From a checkpoint of a small transformer trained on Wikipedia.
Architecture: biases, tied embeddings.
Training: a variant of SOAP for these matrices, 3988 steps.
Each number is 128 + 32 x the weight over its row's rms, rounded and kept within 0 to 255. Layers, rows and columns count from 0. Numbers have three digits each. The size before them is the row's rms in percent of the matrix's.

# layer 3 attention key, 64x64, rms 0.0801, rows 0-63, columns 0-63
141:094097097147124137121152152177112075140160186142062206099100147148132119096149086148121083097103151099124067096121157105177136131076117088144134167149083158174122142107082142070155126140147099
111:090161130108060077136146123097120121134120152128149126107111173157174131110136124146132093130064106134079157153149129078094075175119149112130106137139109142147134207141196174149098174168211121
133:118157141133085124076186176115065116151109151105164077108084137157115091166106135187144095084105112158165178116132106059084116097178133094152134159140110093145078178111127158118153098133144097
128:094155127043142094114143139089152085109121169118112089155148120165131119090115185139152115060150185183153106105158161120148184103180114149145147077043100134155157122122126102125098129118160126
132:143145170120193155140096202120175133182105075134111124116099122070127088081106170094148083169098153071086117171113166142105141189107164147146134144147134140128055101093148120135122115150112109
143:167101106111176103098199169131096147020112130094113123117141129161093135118153140165077155152197108149098124118132096101135160174117144152133157051138117079142173127161111111132130124149148088
128:134133164156095124144109134128102104106128142105143198157150103115079097154122110154103126094110084110105121168110149096146179125041133072197204105145121135086077115127119123063128157170125087
124:118123117107143063210131124132145081103165119072071146072135125076153130099138065137127167133112163129171104142098102158136140153172143146110112103184063095097158146142166141124163081161136163
120:155117126148151217146152093116140075061114083131158139049142113129119102133143140152084125115157182109107144107128177117143088188097108083129099115111130081157109101165138147072113163092081114
110:143167107141086188140133097088157099137178119164148153077145156130077073081075121142144131115192151134142032131138172131162139117102085137140102090176142145082128112149101129125124175092094119
129:102153059121094138137085115140112125173137123123093105177157137084075110181155106159136121058171065125137178110145122100131130055120186120134132128192164118116083134148121117119169148136064141
097:155178132107151109124109141133112114221162116128099105182164186060134144044131127122160135113127136128182096195124121098135188131087127154107147123152189178135145118110142118122136084149159117
128:086147144123118105132147133103114113106169074141155097131180123163172069101150089198090103138159151121156115204100121106111140093060098161137082104161099114095154098144154105209131143162140128
125:091137136125109096150151123120151092163119162105104171139135130123175121119140119191105115098130103079122155138041131179116132145173206118179071115120120088078138077148119122144158154168196168
087:119187168127091119192121141089118079127180138159156109076093134175132064114104126145121141094097143155122161135111180156066147163156148131181142141161092068183143083086118094149138128096127109
102:145189115131110141108142118133160080156128081155124126101129168175161087146114142139149080159145145147162164192144140108088104153224116132141070080109101110170087095111090128181093096160144104
112:139114135168119146220113124176126185141101114152115139095122123156144125180124163105082131144083066159129120070100096110098111155120163128122113161111138126107121244152127180125119106082144109
136:102138096119102108136091100138122142106079170176166116139118089147125111100119175126068158138156128151036151195150156101194207126099131152117123134138149128113044141102143169140111133143150104
123:137127127139117111115155133118149092155153101116162147102065202093127173131166184096127119140164118062096112109147159096168167217161133168139111129123142141131188076108130150110114110084162065
144:079090118092142170144158201134097177151118118144094156153122078141165150063151155155106082148167154164060129128092138186126121119091141149107077136095122152115159127169116123052089116147148147
117:129154095087094132112148104111106104183066121088102106193140088166153105132166151157176117154186105171088157141134104175125101092121121152127067105070124138100079137120087088077122110138145178
133:086166092143130083110154172152125153160127069123133135133145126095076110097159104154099155178161121094121061134167122168113092153163144135130111102172150220173115168131141116114155049159115105
140:102092193208118055176133114087128129127073168146118143087175140144161136131112117099119182114113143160147105080169159134125177123156134161109106146112097139154099120062126177082107084108103130
111:117131169146142068104124164081106181103080067108154098137105155156182109155113178146064108132114134073152134159162127117109156123083120100071147118148117145209127128140118148183110185159144113
117:136114117100143176085118136133110129151146134146098158157142194082154220147087141091169081125113113120129139088127165107151088065086115130135092128100125157209182140096110078145117175128152154
140:215154098134107124094170050097102133117104136093099172124118169138092126161168142143096105128107129133108103149105117121097048156132097100075111144105154152069144111179160143110135187073117130
119:162154188114139166147143139122107179152132069103118141149113043097155101139059129125173096122125155134143148121059147183121066152137165110090127176124077132130074143148161132159107142161121088
125:180145185102131125107137137139101104102082095097097210147112127155157179147172138105152140150092051122119174125112141123171156212156156167137129104133125110106094076105098081085144110133158124
128:073131172087114138148170144111123112141142094136148103065062140122042099097173144140118113104171105149112089089121095145151089119097178146103080187132095114126158180194159128119114135152141102
134:131159103145149163143126127137145080230110098147152123074137172110184064165171137158090141116152093195106150130120163135106157115120063122153084104180163141127126169126107129120140098079123109
121:110115081100166189144150133198143115093079149139114132115052093128144082136121116131121170161146161124120144147097143117094180158168147125100188126177165126139155176138094115178154052101127161
120:123090110096168168180110117097160138105176059182085107125090098124121080144146189093145158069106088125120150061148152124155206154126166140114136141110125109127164108196111123157132143126156122
066:143138066146149114147138037162148159079174113087099163174101152176145111191123119156147146151121138109132149153170101157130172124191101150094046142146141131127163130156115086135154156139085138
076:114157106208174078134095106091068071151145181096130160162070137087143146103146108158190140198120113166143166129140118121081112136157175130096135110165121146103153125076136153120162131098137136
063:076100079136138130133164150176070079130094180107097081194129109150142175112107103117126169151131082076123139176137116149126111110161158083099136153164095140183101151133161126069094145171099159
068:159113157155128104130081053102106093116172123114134160078115193108146194114120118124138138158161157098148092117155140091173162154124138105147140071204130086114136108129182132169092097144105063
060:140116150190143158113067182134170085134164113150099112144113107099171137106173178130142140121144128098155136110117146139101145158163136083110132129092147151141091150183120123111090014085059135
072:095148174116072195192127120133134126131140077190144188117101165116170147121035104119131114141133156121129159096152174128127117154137153134133104146177048154142101181099163142145123140097146119
064:098105109170140137160117130163129189107112153105088099107119108055061138131199194137136154117117162120138102139153166103094172100133154145153136147146141164156146176058058179111128143143129099
071:148174153169086095148171114173113107100057141148151134104144154161120151187144164139107166141152076145107116146181098119191119200149157104103089102151125099077114170070116153148133088103143133
072:147163135109100113085126139142160156184107120097149132110083085072079107169105171151123134120115093137148096093154135188022106162115136105113141111090099114147111134141147121130203086182139086
057:142143130128152152091139182123172095117106178069079165150125127128114162123131114161148161045081111076179124175106129114115159147114150083196129092117103110143125123163169105125115128159045096
062:167080110117174152157096144184123136120105084051086161132145131123158138110063179129096156181136156130140152123157125153163132174144159133108083132074112135115143102175168119172057077153140114
068:141164165114145140116118123176105123106050121097177151166126107125155107125109119133139154068166113153111116141108190092133157118149242151131102157104162091119075096088095072141157148141160137
070:135137158117126213140145103151129116063113171099137160129190131132138133160053173145142098189125105119085101090135154119123097109068144139134086107089105077150115068114135145131132133125078196
063:146108163192149151119104145136170156143150097127132099099150169106168146152121180110113074085121081090145098139133151112089095121134137095096096188073183096132133105156166118155064207109168123
063:109131188150153137135136134083195124124159090119103076076072056140138091158106129106121139162130161170122175168105090127126194076080097138132126086098147099104078104115125176148136105086142121
064:107128084104154194132144098160089087098150127123088119104091091165117113165149129066135116093135106143103123114058145115138072153087091084178173128184083092132132143127077129170116112159110191
066:117153081095180101123133175106098154088062177175178125119161089137126144116115148111219072163158138166123101077123136091132130098097093192149103086132128124101104157155149122116127122151135076
061:163079109155191162086154118113166118071098109135092115121135071137133158142109123140188111125126149138165135064141120152117099070195154130088112174117119100181142120127197120141118126047121110
066:113102120127099112149109171128151126133080086068099087104119098142161085129143101173102120162160101095098104191085099144117128135161151121104126081207110090047106185152155163174139116124147159
066:101115089157104117128127152145058075157092129152140165065066129136139174152167157116148106192191146145067095165093164092168113120127146093085111074107112145130165147148170167128130143134155114
072:167075138176139118148153144157123118147160100080186121152108149140123110101106084125040147146096113118186143110132174168150110089124186128102045132140118104147144085120108147106095119177077082
075:096104142113161161122170118111080128091138116122188128120146160134102134119084144138038157110187083153096146042110123136075083129144137182154120109118137095148159125188169183124119115121086146
067:174135107147176200085135155177127112145128084131154080144087131104124064149103101134111151109156104059156155132164108059143158165136088131154091136147168153186092154178143117137121112127081096
060:147102144139112106163090158080134108080146127168149119166101132059099143150087150125164166103137145088074123048124090068138123110080164094086156148125086102116099093166104109193124116149134172
070:189087121160107148155116139149094147083103161173135178107150072184132141148055099187101166130111139126145135081127125154102125089136070098211112156124121155113109176102140159127106109087123160
063:169135091115154135087113143083112181100148154128192151172085114163136139164147072125139121135149146110111219145116112100124153150151150089106151116126128040180161129084149124166111143156125199
069:174120111107144103080172086115154168116110098135166152120103119209110150118149154145130113154080114081083156165082140126107162190101124135183064138105087174170097154112100144114111181153086128
074:120148085106101126140122059173168144158127103216185141170161124121154131161161111094178106147135139120113115143158132145155156102092149081089180120184128198097127153130078102181144156116137149
064:128107130164110097144103141066113147104086107159156115167131143128128064142121133113161118172140111181143074154074068135097084179145142124156135066144116153114131097068204166169105084154137108
068:188108148097137101188103134127134146163091122147104161144101146120142184197164118045120116110088100063063166130137154166111153142110159138101195141151127141090134129112079139108172101097138112
074:074145094148079172112086142118088053137143126116124113161140120138152136101128153154135144093146085183155177104118193136129153122116155184200066089099103114132138148124088135135079170108068113
066:092092095055114128176163112132113102111125134191122179141059099131105161065182095092144139128130148136154088101082096143186131181144147151126084171144168109121162147134133099083164134090124146